Weights of a small GPT-style language model, trained from scratch on English Wikipedia.
Size: 16 layers, width 192, MLP 768 xIELU, 9.44M parameters.
Each number is 500 + 40 x the weight over its row's rms, rounded and kept within 0 to 999. Layers, rows and columns count from 0. Numbers have three digits each. The size before them is the row's rms in percent of the matrix's.

# down: layer 5 MLP down (transposed), 768x192, rms 0.376, rows 320-448, columns 0-47
# up: layer 5 MLP up, 768x192, rms 0.258, rows 321-448, columns 0-47
down320 098:509420506498528497526509569489436474490464511556556537475510448497525491532588443484515465487462534509538509526497485424527516473521373474536423
up321 099:532495505511546513461487481511520435519456505449505521456571432427515500527492520522480512472458472525446534486439498516513474444544524526506504
down321 105:518488487527480449433488541490515533517499478399446501568459403480536478508479510480565464467466457447531479451508482547479495506559516486499498
up322 104:465515538518545511491506494510444481561430422543517519573538539517482516437452434482481514465510498508508489463448432569531449495594546482480455
down322 102:512487484449576514478475435477510537528467458487440521488411552488494543450505527443504541473520575580553451488472492502490508488568482555449495
up323 103:424492519469560464544521531563518524554497474423520519484532447563508557463540495535440535521460463514490477485461527501462552522475582543493440
down323 103:489484501494442493566484542520517412519518446529495510449389481537486518497531475477565482529498465505524505506488456524508515504529539462494460
up324 102:546588479522471506564454502451525478521497464536475572473523502504500468505578430474461454545474549459549492462477466553456408491515536500517551
down324 097:563539457540496454529554569509521499505470476479465471478524537426450441565469469505507486533579399550492510486461542435430497514548473552510483
up325 105:474514441465437511467431519540556521485451467535509457420525561520518461497476534507496554475436449454504470478506441527453521495452509485465447
down325 101:491464409556494531528498512454533488525493486523448520460498451504466516543487506442523593501465518510408471488584467546527522545496570558531497
up326 097:492502488541440492538532497440489447502459456548477530497511479498506463534460509475517538524526567450565508528473520524518558461492465486514484
down326 095:500554553487557622485485527463511520512441558592417574489581501523496571555462450507490502483499527511518479517466546506529455556463397539489497
up327 097:606465561537497478450449541478484509456484467545480476436552525553538516539436507563450483494501497472487428491552482509467500485591442492506541
down327 096:516514543513454536461523495408539566489403509486489437592508430477504481426442555575493501475497497464506436532492424586529490568460511468548468
up328 097:506514492491487509483486522459524563520462471461454554522508542512436458466503439512439501548436477431495526494518565503516406453492512462493505
down328 101:495475550521488414466504512552525488482528478484464482558458531502529500550512511507470497511475552522634498493472471514487528541464605429492527
up329 105:510530479591526480492534468434453487508561524510505527431453518527468478465472496520486496439431473487491504418472446466479530515485478506487483
down329 101:540452479538539516510523575482496526499449448497421517512427531545500441468486541496506569521518525429510498473480484492481500524568552493487538
up330 099:474532539491472424458550468505462451528525538528468489548527561528504520550486553529583535526437574503435484464431482472492478484477468424472478
down330 101:509485504474490472539486450528475466520609485552507480508602485565455466531438493536458490508483524531466455486527521469490449456512488518466480
up331 093:505467518472590446521537500540527463494554463497580540479454473579513472465446538478537479539410446542541556513518452509467450484548496482462518
down331 101:581466458432459498444456537519497435544472487534528566506520477544432453485507491442529481445434533507516518563499553502454465583504567430485526
up332 106:552524531570510480523548509530455522449521509492505430459478542481513512465522527509419469488551457523476516521467442486493520404453520461510510
down332 108:499568523505507546504519533457588476519543507567549518507480456519514501460489470523532496541524527484407509489458546441482459453513551489541445
up333 096:462528443427577470504439519487464495535600538527486510399522459516431471490442506475532468467470563522506517543540499477482488490474522545527449
down333 101:462498523510513501491488458474462547494516476506480532557563463538498438541515528507483466462487479503463517545541526487460431533538530455524462
up334 103:544564504467471510552530461537480525498569507453474511421544538494447584463490561517585517586500471495409479522546502508493478465540506507563544
down334 103:538511513563534504516494514436502468503470500518540514445528485462540474481565566513504534598582484463447525502511451519421463521451482476534538
up335 099:506475477478544514470542503504531473468422508487542530472475527521553463547530480408459501505481507495449521511511503509556392484580454475553527
down335 098:456554508550468539461494508470500540542548501475508457509481456421553469497427501495477465542490503530533541513472480541403469495517486399446443
up336 095:448562500481422469499506448513530469574442438427467527537488430525448491510461448522446526534550540528535490506453504469513502500535507509541437
down336 097:547465551419491564546532475493515545479540481577496494443501566461568499450469501537542453548528539530543397581455489480486478455506516454458501
up337 104:510533539500540473483481496514556490553528474486485469488551473535501542488482468578523525553390568521517451503484490452424482551474433472531471
down337 101:492452499495521495465522406529494527526488591487494496472537575484492522472511467569485539538525474487519538480475593423460524550562489529539538
up338 102:475490558505507514448389450580494472496451484478466463510558521467540584519441486541500493512493551510485504457469450516452435464520487533498548
down338 098:510530481506447469447435453448509517505434452587444467469570503465449526592514532490477532533526490472494588529509454535526511509433548487501471
up339 105:524468439528565502453452484444560531517549492476577435493480439503507498513491561466433478477552471484545454470507500511515466423506492426478611
down339 106:502492488534533491609383525503483494436531506476532440538475423514472463467481533569525540467506446479520490420515495579512516499542472442481567
up340 101:467483540475475439525479494556524541561523372505482518475498534564525480469481463502513460482460490503554613501442429533470429462545535481530473
down340 099:509546489544470449430507503512600459481516536515488506459492506472496488501497563475506515449483439512567440518504421531525443501400496459507417
up341 102:512464534531475507532485496486416432527524474497467495514440530522543499441542544442512478469502540609528464571403549505508588519507491536560459
down341 102:470410538485582542514448494464412421518552560533508557498521460405513512452470474510534497561541423455520449522509546485423566483586517467437426
up342 099:519453484500526447509563608497457537582444513494513429487483509476508417460501495454492430520482494551479465492443526411487491429519466508455526
down342 098:561506568456522456519519511491470480528524486555469527475428397521500482501513547518448536532533555470480491534471501528516546490438556547444575
up343 097:545478478470525505496525444508427623458476599565508397500512494509491489536546465538464506534355494545477477471475419568535588509417573524506577
down343 100:484516519504497552486511499477452486420497539592519402543460553470437542505516491456544485497532487575545472544508482464494496524560459551514562
up344 097:448454472405453526521526504603476553521515399424529540481511493556554490495472506557455406501447512530482438500536496486475448541499531539487579
down344 097:514466486505493536430454462500470430479489534499562515549539462489536453473495509445519523500490467601477434495576471571485548538486523517525458
up345 105:497557432494507527505428561490532463467546480532511439437565419557517542452487522526476545477495497474463527565499476548518529530467542525518478
down345 103:513524613575464470507492529527411502526495492504477530537586486371476547514552513421479446504476513473507555492529479496506563525473437469508480
up346 095:563528450554482454551565555499522491442476529559506492454430514506508523485507585487544472529458463492552482498486526469541522553456471511499540
down346 100:541524529495471448450484546536462562548452522521507545447496540564560494472516487400501510426429490489526496491517561564393493516503483421461485
up347 110:484406461525563467538505514533529493541506548475474539571451450454537503488527529463495491470473499501452455514521504557408520575582550491571553
down347 105:465490516571530483511504533475473465485552485473493518494451448461510434554555515545509481552469513383551513471484512512531472491534439595431419
up348 101:475434505477522548557450500497467459505457636529479506449522454498460506457484488532510550503507461480537540468568463496485509503564538493500477
down348 101:499464475517501467490447470524500517516528497508490564486517428499461478557424417465553561420554480477434500516481441466496493552463516474510560
up349 103:503575489556561556498479514524445583558548564512476527520377485433456497545462421460489497494513546431527535457412474454478530514492467452489454
down349 099:519537513482475489481512475517535541505507513542487530541507518494419546512474557536452524453481597514498455522468477478516554494510473427507483
up350 095:471529537541495450446534454505389555525566454469502513544522580544519461496503606590402497499462521509507566477496472530556508542512588488513444
down350 105:472487515491477464510519477586451566499520498486513474490549508458520532521534506443518540449414485554469519525486474524538457487516525491528463
up351 105:474476498496525497451442559518468509552464533428502506583571456518508553528511431464564447527480501565458557498496450504522526426491467496475487
down351 102:450497490496450517489429514428530555507450492435426507518529503449485518466446506482505423462518459488448544476506554507498472461470450515503423
up352 106:551511545474549506542464445503484433472487509543471528494556486420514562463485486517464508463521541568550529461514507559469427475478496547507508
down352 101:451447429579509527471459527491497469455476557534500503486468476426516515493491508509479527497562497523514515486496491540489510498488572508513497
up353 099:588471510541545517441481521473476494523546509571552562477481507505452505512487535483480477577547497467559505563516573474541568451461599492568512
down353 096:503547556425514469478451470482513455512479597462462487497533465546575459459573505516439476485404455532428526496542485531490493498501517517578431
up354 106:514501450552450467537492552457499518563432476385581495504511527552513571486567543511455490437511501545529546557484422580493525518532511497462508
down354 102:488530493500479478557460507478565509493439511487529496555498539491482472500558496488459538382504569550531441513482520582478567463533577426457503
up355 108:569504504498485522458544499557507473508510522523489497505510586524504452452461543489495513576535524485536494503510418491469423439547469455521494
down355 106:492564481492526551493499518516458498487493475531479438421514553466484537489532518507535497497409485504518464563482505473503463467421577501527424
up356 100:503480564500523456465411480435465552405479465506497492521503507550475545456533539470502537453451479546567520465528529479558538447543417453528484
down356 108:447484449450422526432475530462445470534504493434555471530421539559478588457443543545504507431453519466558459458458518477501555552548510522511595
up357 092:496452460465460462521536537550536454493548520616483468576534481549558525464499477483528487473509470527576576491503492561554464495529430514486497
down357 100:494547481503571544533523374602489511596491481387546547455470530524495523466513501525546533465409517474474451554518484471408502547480569506452534
up358 099:490400503520461466486490462523514557497513485603454497519545488562491535429508463513454470505452553521530470509493556494498467490513461495435418
down358 099:492529509474426489454509520612568520526458532530525549502508514490519494537489537468503525445554522438464487494496521500560516490483554524514550
up359 101:489556470483557493497495472515502477537491554502503488496592547472470478484507431498472513455499487570427510571524490523551503469442443464595469
down359 098:457476541502503513530581451505464437550524463488493488469455438467409483567493489426490514488551427563470482449476471446494431555529428453504519
up360 098:561426530521471502421504479479461473488575541493480539545490502567515601505396494524498493534464400492525513471536550481516505505488486429552446
down360 100:577475529487415494522494580512481498474466485441452449524526556449459502501467577524473491510510476526446471495471548451473468505546484474467511
up361 097:530582559515522489485465466477463461563511481493552537528626443425509469510508532518462474517478541484505481506533529553418452499493552527502539
down361 101:575445518575461504515462543507429566527508482516481518541508508457496547535540532480544535541472448451454453476523502533465428487457501424546535
up362 101:469474503533493438517517508457533532496524576521539471429490492512477505496531470476538448520460559470497535526518549562511513518582489505499437
down362 094:480503570510483483531482541425559459497473551502493510446471482460481502567505514567507459570469495483480514533503431458518494450504525446520502
up363 098:476450502529514481492516449452479451496528536458539470489566534443485542510419486515534440519502387520522545475548548404463524561483481434470537
down363 098:474500439484489577545517523539513475513493484512567489494510542457460519502503553554521471537505514450559550559489518452453478419534426569578506
up364 100:548519511506537519497533540473487432515537512598489506459456486442468463449523479530473527468476470521503527471490477478489461492477472488486503
down364 103:550506501515500432480514470393585525522497571463488415450490510510529502485473479394586454476510531526469521483518510529520505487541475556536486
up365 095:459513462533494477451554555536488477525476511519445518478415579480488498471521463516519471517524459513454454517468472541486554540523517538494494
down365 096:482466516539550522558465569571465540508523512495495498484448527489490469582540454484517487457545518469415481540499531478509552517517562527435498
up366 091:444464520465493490532487464493420491500517520515535563485489580575523505462495441458491482425549589547548492471562497520541538557457491460452395
down366 092:524554493505435464460536479528445476438469476562491537516512561533490434492483493436504462423478529504433506514514531529433587417490439572467509
up367 099:510487478504513587560502448547489478500452420496525599498516544520547477481497583526444506531477585504488540446489515469409509560483547511546493
down367 098:501477451574529490521552535506471516506641537509581451441479501455476524534469495452583484461518498523442458475476468461484509435476469600516511
up368 102:493512531508504542520529481592482543547486499472495632482494494472388573465528464517518438483515512477456535466455461491590518575577585522544516
down368 104:514513558480454516548453490515497435468484503526508437488486469482518464458510443535530437524520498523520440507447441484456561582481502408506511
up369 093:518460433460480517537483611505450525569491539532514468512488562500545426501446553447529500602494469508525503494469502445527441524515501484409479
down369 094:542478479495461391474478482486541554528406472514454527547445494493545510518535519457524516440550519492476427433535515483490456542505483447577458
up370 095:443535499490499552515466520489554435497478469540538444478482510495486525495463484479612561504522460498590514439468506511454561454475493494481538
down370 099:569504538466494488455477450416535524511411509490465463468495495425503452400614492510470482512500561505439595501480463452481539433475499481501463
up371 099:531494455520488536500452538494596498491565478481464502488425506464481531466490413490467546544488477575468464525522529515467540462490455530511539
down371 100:543534458541580477506513565509487513500501473501476443554526503519528583518562482460536487523522537412527492517508543487486535527497489512483481
up372 094:461524565464488477531475501475480418421553438514475500468444517466491484509456592566478473472499533521485514577495492502530540513480463520454497
down372 091:527482516495512554536546586479544509504521480530512538434602562501476496534489475476490450505399516523386515479564505517538483521425477521540512
up373 096:494498523436528520468461490483478621446474553467480498525487471501506462495522589473419488539417427528475467546446497496509520572543523477459556
down373 096:492535572588543458511428485489468523503489511476521422496549504488535479543542479468516490503497512476517575431457531472497435481515485446449512
up374 103:469524459523466463437470467456450500491534522530514451552512463489464461430463506443539496507504451556436486504515502541539564522469578483515467
down374 102:520508478482540526525505452497481510455485475483520430493496523484408556501502527476519516529599499424487535534500550456451521466521561483482487
up375 097:445521460464536546497533482449467532579512467564504484513506484475433530544524467497460519536524517500543588532463463497561530439425542495441495
down375 095:509494515542394529540519530497502501480445517515475511548502512425476473505421472525457472445442457445486535467423479545453538472512524495545536
up376 106:525610512512506443468467451491454542576487511517522541458543505432530481459475477446508550537442518525604487558512481491523503485512518590485544
down376 104:468391555540475497498437501584503458452509591512486565539513440463526524527469460500484454440503528485519475535482461482550574521462506452523581
up377 100:564534488437495532558529528483476516471470472509533517506479575563482561502527514444507510572485441469546496461513511482514457409482517493500485
down377 101:522446454572507562548540485513549497529510504514525519526539495586490475435471455518453497401507501547521512461574515482466487490466481534498445
up378 099:513504546517433514496486495501482442553471463561503499510514501512502509465453463438463503475519405478454558483494521538496473451453501565564425
down378 097:479477529485500533526534505482506510543419527443498523512506509417525489483526517474475479441459479543421512479538502480422513537488447560461496
up379 097:591464516600489496542521417488511475421592561530486500469524531523511501564506407441583508591530534490488555530526469487549450482482491497426501
down379 100:467474497472462502539501438542510493558536478466515543495559494446521498453504502553516459472485505510431504483489533549595556517473454568515522
up380 100:521510544409532560513463515429567434466499473579493494479602488596552495514494552493521538517355454510480532535483503577462543492514526524449491
down380 101:551451467498448517496632549461551472439473513458510571576475580459542574530534473470484530527475500467480531508540495452565536492538486492510488
up381 108:513551531551467502491525502515508487504499576486540523475491466529530461533577439505532572464507488502496518451462451532517481505469511461485530
down381 104:523528532554471506466514463453509535504481497498416493613436506488492469467467503515508464608530495478522529415440441439504450468546538474515518
up382 096:474512455527433504514482534390497496490493547535512496482520452559485466460482545465463507490525473531578488401427528527484553498481500484557537
down382 102:548491449496476510503471464508473524365557505493523474445414467450481464464504479496546558508498489605488471509456503525506434518450469457542485
up383 100:496548434535480477510457465573477532495554469560537546424550513460521487508519455429557513418472502478447472539487436452468517494505433578488505
down383 099:475565478468491432595549519458516532476536439476491503546479537487484497496513517541503478468418514483470531510510569564512487550509467493448434
up384 093:445507512554511498496526517547531501505460498536447493478495455554509533491483507450536517564409536516448533512454544558616519510516524469557498
down384 097:441523475517452468511537522505505483461490489547462557491476468575544544464440487456589432520446556497485550508498500534567509526492533523534522
up385 094:552507505548511535501536523526578575519518475521517502517472517523543444532520482466429510410502538556473450456537534545473507478474529517502477
down385 099:527505450504509555510428499489494471483448487548541489453533490503497443514607489514540478504474493505462494550522433462529462480472564421507469
up386 096:475580478542478521443480468479559537515494500514501498413586548582482583440439543551494430513469555536556507504521525530405504506574473501462480
down386 101:521466499522489521486527506509553472496584523474462480546467513526483520458504521516412460486529417524505561510555522446545527538554461544526485
up387 101:541453512532555539552551493525498432531543425465474483517519467554473566508545557520522440543501494466528487460525424485530511418514498560436444
down387 098:554466451519534492549563473530520434479441515468592522511467533521517481550419509578509475525551470487408504551496437448473485424513554515516504
up388 105:507525463561514502419514476484454508482497524483515559478507431537532534503539564555471530498448497461581452492488597527492490443535452525487469
down388 103:472520427512489598522472552504484595539468472528420493519540542437466513489492507492482529436423480543555474478554574503466540496487457505491519
up389 101:479506428502535536555489459491534530478618473489473498546503473503523556515481516492427511519526507477538522497422520484519481487473446517498493
down389 099:475559517519575508575514481468490490562509412499504438508515517421490475428556498532468500457498540446498511512469519515590543445464498538435506
up390 102:489464468456553509485488476500578516552528484519466520473557574533472495483466494465509471461514518476466460526495549563452557517502513484566507
down390 102:485503564512522553545603441509511428498562519493568494487497482519489515505560486521520536442565510474485547470497531482526491465551427475451520
up391 099:592473439454518545533481496542473499491528423462420574497548568466446462458509451518489511493564464522583500443531472549509524548500422514488519
down391 101:514500517483562583510469465501617532496470511491533531522506492463477454465513565501486532525535505508429481426532492450472477511499499484517526
up392 102:487527428534451524408508437511508493456438543483474507532500498466443444457451460512425547481507601455484444550594481499557485515545464509539549
down392 094:538462512496473477495437510498497429495486503369457484552553470548539436431537521550460447448518539551455495522483436499517522569558513490531482
up393 090:539492484494498547531489430542540498455516566472493532530394444512487489542528484573484521524518516482423548527488512547506513477557539521454580
down393 093:502511494408546448522471497545485564431602502551494506476540454495522462471602485520505478502481460490437467487497574524506483445480393429470523
up394 100:461542474556440548499469532515491498516452511558511454531527522510566474467519499573505526455503550462479490458515494513387532475503524470527530
down394 100:528580539513451521401516497509458516528419458518467514467538496529562522508479500467443566584485484476422407460517505546519521545498575569465497
up395 100:511517502476493533446524496498559474539569541553575479542523578463458509519495446488497473449477569480497491440583395519504492473488467458545541
down395 100:505509460510496507535493515483567502453443527516486490534518466467445454540544580531539528537480528472474470516518531525481525484528510437496498
up396 105:429440539518537432496531489468538546580455479428451548513491429437509575489450541509551432538536477520463546506522505474485448452556538542480526
down396 108:511491493554505473541505457506478508479535516455578482498528466401488539589496486516464462574525476504463499499538531517516505562475505466527529
up397 104:522458488474473537455484482535495478508474486591557512509486467536468541531451556408513516521480500586516439559538548508505540493461480470440506
down397 102:482505487486477497471508507509562501508478473509497495491496527471518519473457440526500527446522462483490530457499488460581390596481395510537504
up398 108:538587516541479488539518398503500573478435492547461481517458511415490537489505526509558509498493455573468604517551476533516495478499520449585502
down398 103:551569544493545443518504525459462509493488497535423451508484473549468523405504463559488418522544516546497599474445419507474481508491487448513572
up399 093:437485390490488508467499483503556543511448456567470537526458624469528474516512514491502482545525483541575484476488455527515503500546501481505581
down399 099:571568515564532546445513580463518451447483563467573434480512487456564543468522546488526528605548542468482603479448488503496520465512488491489588
up400 103:540501372499535595537521581442486520536477466464453485506532566529491503495444471471488529506441494548511553494573561554540541526483482475542438
down400 099:523466431493551552486538549530564513512490441470537527403537429499450500519506558550478468499476490480485487514430517518451488536413549488477574
up401 094:502469549551512462455556426490491442442447510448505560621581568549457529463522473574512485492460441518447505487553484526539501546497506541591533
down401 099:504509485507475459456403484528518486482550522482460538543460503561523442499504497430621523414546494504501445558563479496520449523476531413484492
up402 095:585427561513545499511454539533545514491448509444505504559441519473433450590498474502452540449476542472519463482468576499490538448459509484513468
down402 100:509482555504477460473518485442550459522471581480450474501456529554541492446591419501469477463460547476526507567443465474575526438559494508447469
up403 100:570529479488511490547450527578515398450578527454482524517560518513483404522470432516517518504569499468486559443431458517463449479506556518520499
down403 099:482541465478538500480540490489458530490465475557467496502512499485535432428490500472497494478469426508484505493460505431496434480504548559516449
up404 095:461443549514572502438549456550494465517533532569486460552555550533463463544514525467487480587544513542542495478519469580495508515449493513498517
down404 098:545524499471488524471473482491520513553469465462515491473479466451530513524514518514548461487454517488533505528525460578539514458479465585489515
up405 104:495471528520407455538474499494433520468508512476472505507492501427454516481439503528541586469501456472497519527497511540601556475566456482529512
down405 105:467461542572503484500504447470500479504460529471551520561514536473552504492561478493467481578513458548525490507463467420488482521476535453581537
up406 097:507400444506515529503444480452502560503492462504460474503489514497544494510468480538519527448564523550475490504470532503497525496496512478535487
down406 095:498424494504467496544498455478477492450473549566570547551554512544532557468513475477436519504471502487432468512519548559418556514457503495470523
up407 093:484521474461487470505559573554438492506532489515434504486513511526532466504542536561446570453524458515457491507503523482470511457470466530519595
down407 091:525571515487468520461539509547483543526526497487441517490485539516526535508512504488480518488460578534435439467460550472508485463508503563496455
up408 098:507458510459426530580500441584422527510495488564505576408566520466471540520543449455478495499468466551551530485530442465506535447522529529546552
down408 095:520568542463502489455430523601529507542469517463541534547494478496550471442515485468479500415492516489500484509503509522459413484517564494499438
up409 101:541427561569496436499524548468543523480517486450502496508443503538504530501555565503438473513461510492471566545430505508448462507542477479522449
down409 104:539533558493456494528473534524552486445470563472483509483527483482500560455490510482495520485503477503515521496494503476423545455562545501526473
up410 106:479531494520537466584475431492502541504467433452482530469441488522469454535530503569536526438524487541476427501459518436520517452482503454494477
down410 106:496538436448493523483475453470554420490503473459451480531520497485464430534555545517550499523458504430490449391497516452523481525462493439518446
up411 103:469550552472499484505479464545472428522489489481503400460527547541514408496526448580471524514497454475467465456491567495535463532478501509509472
down411 102:480513541501442426536466527438499482470474484534500500531522414578456489545550496538454490615447494499543447427545553477447510467534560512557541
up412 102:554521458501570432493487512505501546495507501523424482462540478467535482456562491546415499487545483510546552587579514503473541578489504551542482
down412 101:533502473459573458455518532470470541490551459561484431510550546510481513483453552487513500523527459447420502581546509499546502497514529530516463
up413 094:504454465597532488536499494478517467499526518536511495512511545462446488493531504552426430485456501484496509549496570520463444511452580495485499
down413 095:575484459496554562505512459494445505507608479547489559467506448527498486463522448442563486531542516514425474466384518490472532464519447581438520
up414 099:423533504532494550480546458506509450581524525482584458515521451540490502558499487563518538404523499543431468567511518504570554559453494467507451
down414 093:472506548405467508439562542439506484494540538448441588500499479537433484476498450567517495495558479558526502546548571474487518486514491501446557
up415 102:538478501420503460495456509610508515432448505549484539535492484498465525527527550452467494475481465444507443526466441492462523476572364501478473
down415 100:547476526518480532491442494451448501476506449538524448524476572498492486482541494537498502478572519560486566460457479422562560502492461529524581
up416 099:438437532428539461524552482543464553496469480530453516484467461465526526506522512610511549496482518547481505562426484444575516468446408496535509
down416 100:514486462527536554555521486500539439481513552447464478506445471449445435478558500557419510542469506575461536534451466440541529448597503452616487
up417 088:493505455480556554514483463651523556442483557422513461530456547538439480461412575498591452524501536595495457424485484499512469519424463496486509
down417 093:456461430535490549502447530480472498454471552411555525537616476475421502429466525464491501511465475552546464475533434506504536500480474516511491
up418 102:484522581465493476539430511540507507485458496498528471523496512467464528542526547461488467506457487435481511536565509532475503536533495518490504
down418 100:411504489417465525604503478529489501486493513553515521459501483517471491481509528494499528468518513443512496483430512476550501495560427487532572
up419 093:475497502643545446500544493446506558536506535576511495548512481561485514550509467480516475492519518523478508451539507417576496396545509525466506
down419 094:543428363503449444514446532508519434477425484494472553444509462455547531472563474435514532515456508491515513516481551503503452606470510485519525
up420 102:561483509519513491473547498538520546486482556487450447435507501480486475479530480502525538473538523497477448501528529441518462438486533507513503
down420 104:460566478549536548532520488506540485484507438523457506486467515574441551475529386534518488584463502488558472534519462509507491517517462489533506
up421 100:493527484481526423534591508501493521471477563508412507491474495494500520389446534493569498489560510412569493454432511534497494516513478553502516
down421 101:521460543483485488447543539463496503486545479506558534424532517466504488441521536443547463520550479535495482439483536485448497529514506459473452
up422 098:481543444500539507455484485506517465546490541435385509539382485531491436493504491523507565460481490474517480428476526503505481498483507442532528
down422 102:514557519487490496546510546511437415541441530453444504494407453486499502488539520479456470437454511442467449550554464546420534479465478538508493
up423 100:492426474571510486519521497553501464546495456490515550495441452506416455479479548509522538552526578549481570434543479525494501549479549564463508
down423 102:522448468475531481531509460502546526502538538528518408528533479552510507462425446523522523501492505514474413509559508451585503567571523557467461
up424 094:537400460551432503462513479486500457452533500514510511496538550552545460514516427519505523451399492488479511422484537511529476491496483493518497
down424 096:548542442537576542510492504527602497560517506495492433543503545537439590447503508513592517508515486493489510487496569482570522555487508520482436
up425 106:478528474508551642484434481482509485434521358458558486501527430500545463504539512543484515475513583501541499514468451426432462468424562516543500
down425 099:482514457518554516502478538503463545469478544511459548454480556478540518520525506465560460481537576514517455497508542492475409478484438505516475
up426 100:522562499470551557560570497517546521462533527479516457482565461477428401495457515456449522546483528537516457530509486509503491515565585564548549
down426 101:536506469481485436545592464463459522548480422561491526507535551424498617492495446473498516556463486512491423484497494511515503543485451536537563
up427 093:461563476444516456456464506443460626569523520520519441504559471450492470471427456459466531580495489530478503499498519481505473542499486511490557
down427 098:515435478476443484473523488472471508471475525489559490526435521515468458553512510517444453517534567426446515507452464453539507528468478446463447
up428 098:457510488491487481464466426538498493472430461486491520527353498534552472502492508504517512448484564502466495470487458591580521455517544507473498
down428 098:551569453482485413548511501517532482466410455555560465425472486509521457516434436488557539505525599511498520511520520547507427500455576583437543
up429 093:542466485449469513543494513460529502560533525505502537490537507485474484517466460515544565471472527585410542482401507512489529552551508477489527
down429 097:529516456491501493517457470526460452487575480502449579554430526556546526506491528483550554417511542462408534482480448500464536573554417473544493
up430 098:502539436542505549566472474514455523499533457414492521584522516589476507444540493471488507520494502452534582510544525590470550475462525499507575
down430 094:506502507428536533478489509510467521573544511593588486492581509505443543456494571514490473478503439580566535512475563457489471486483471453487449
up431 100:548528438453501510535445491494457535547510562535563506508537481551494513476519542483533526455451512546503515538532495498518520416448542524498444
down431 104:575495565479519438520494468524473545477548519567508516478518522559485485482480500510527516531571576504529548487518455497446499542526534457544453
up432 092:496484472540492506476526510501484565564524547507516499547537571535535472445460420493551477495592417567485509554465515462538433512506556567569523
down432 091:476520551496504461488435576524483449578484549534507501501458480473522543469541469401461493448546445414463482582509515459453439490455513460496568
up433 098:484485490475467490516500513415501500487547513520463522416541555504502523504412548524502475499450476472561525555495480510432513516498450465443503
down433 103:518511448571506492438540519478503514518523478533458476581489471555473488503515516473554522457496484546529509531532521516511527518411516489401444
up434 098:476416518594509498450505488490510557461526552514481474512558480517556539472485535443466478574431513496539468442482491482453501512466470486557488
down434 099:569497517507546501503445481459570528416559553497457472556450533512489471494486478487469476472573460415545488546513520537529566443439506494536469
up435 099:495430505516553536490450486473451550484489532492461456501502476556457490488498478427492414418514475545468515522479462536518517460508479523515563
down435 098:507495527532497543520478500528490509468482561477524491533459473435473464469481541553553535491515498421504530515492500498474510456510461523505569
up436 100:482514476509501550471507539520437399541414464532464517512441428440460500500499535561493534556543489497462486567477491513521473454578511498528551
down436 096:500512492483512542484494514524466475498579421483557571487505522608451514466454500485528505556520589534466546466507459543472522465494503496540510
up437 097:546442538529585516488564493538519523544436462442579520513490511524495555504446568476500451479504441480448538512539455503447459464456606457548511
down437 101:448529490503532465540487430540475495581550465436521495476451440534457514488524539488523517476441515537518483505528480513456396503464545398453509
up438 097:453579519506503500488541479560539524433493507516489425468532542527482467438491564441491517489409502542484478487487507524500538514477589490480520
down438 100:577510597470575572466497445506540587572452540461457451461470555530500588480475467503511504500521485491498574502425426448523483550498489489481536
up439 094:486563507439502507442501406600521515540451521558468484540511508550545457589506493495501453497502520455510509469485471536433473546452496444473441
down439 096:529558538530478475498443474487598460505550565463447528572483498458505483502594405495517542430497508447528475542548452542509440514622410498474496
up440 101:518423492497567544481434545531493576487561469555420450507518546591535568366495415468520496473512511522546487517594511563558510537521480471523483
down440 097:484483475486530451466545538496529493528506423530512504510542504566497477493476554471512433498516413559504532506558505549529508552429513513469527
up441 104:518559496598505488525434460534577520434542412502516414492508534553465495517596522494520467532515544511484525501486480446466425532477493493531514
down441 098:494458515546488537511546433512561492469473464469509490516493483437481452528419453481435444523472497473547489471480543468541502466484537481504513
up442 109:515531433523521508587532522555449481505548400444511385541451529534419510468455531535525501474475491508511474484441500489508466500428559508504542
down442 107:502541452518494545529540516511520499529576448558447470544503613506558499510536497587447486460554521512568494506472472489580473456539526462537552
up443 104:404573477569424582516620520440485451508531502497468551522478509470429549517503452477556512499451462493517409481496509521477521496485517521513521
down443 101:411547522513512496477515472502524490491451472473463469537479503561567456515453508529453538544506500457466427507530541481506489564468544498515455
up444 104:504467523605552509443446494568568527465477434507452504502486501565506468518584558414457480435437443470484449487450563559451473487455493449459495
down444 100:515520474464531499468467538425556473521515511533484412514552515525456488424460558514554430523499571496489453535470477494528559525524468499552524
up445 097:492510485504481480457507522488552476557514446486505404537526509503534524470528496530480571529496505517487520522489452505568576513496524470480581
down445 102:514460441474458480467458516508457505435473516514557452490551399521565458522540489558641483505508453452548511529489574474519512551517521475528515
up446 105:556494537484441551490544443453460436491470485515497516488386509544468607494458535515473539531480483561420506571492463545518446510484540439520454
down446 102:571504523499546542420526487483457500519503490493489581433424439573490500490459517488492504451475529511406516485562520503524455474525494474456521
up447 101:577471491535472505508440512484516591533511497460481494483503444472468490460501509516496543511463454442453509490478528520547481512439527488482407
down447 101:407437557493476397519467511550433519438493528431451478492486548481572523519487443603485522513534451503464598456518533448499519534472478542481527
up448 097:492490490523519523466531463437532523462555497560483545511484563518566476487416483447497435517417490572464484472523483488490525458485472509404475
down448 093:486460535481478494464448505478504510467439553483485489521525465497488532562574500477520529509498527504496492483507508478453513487545500464536460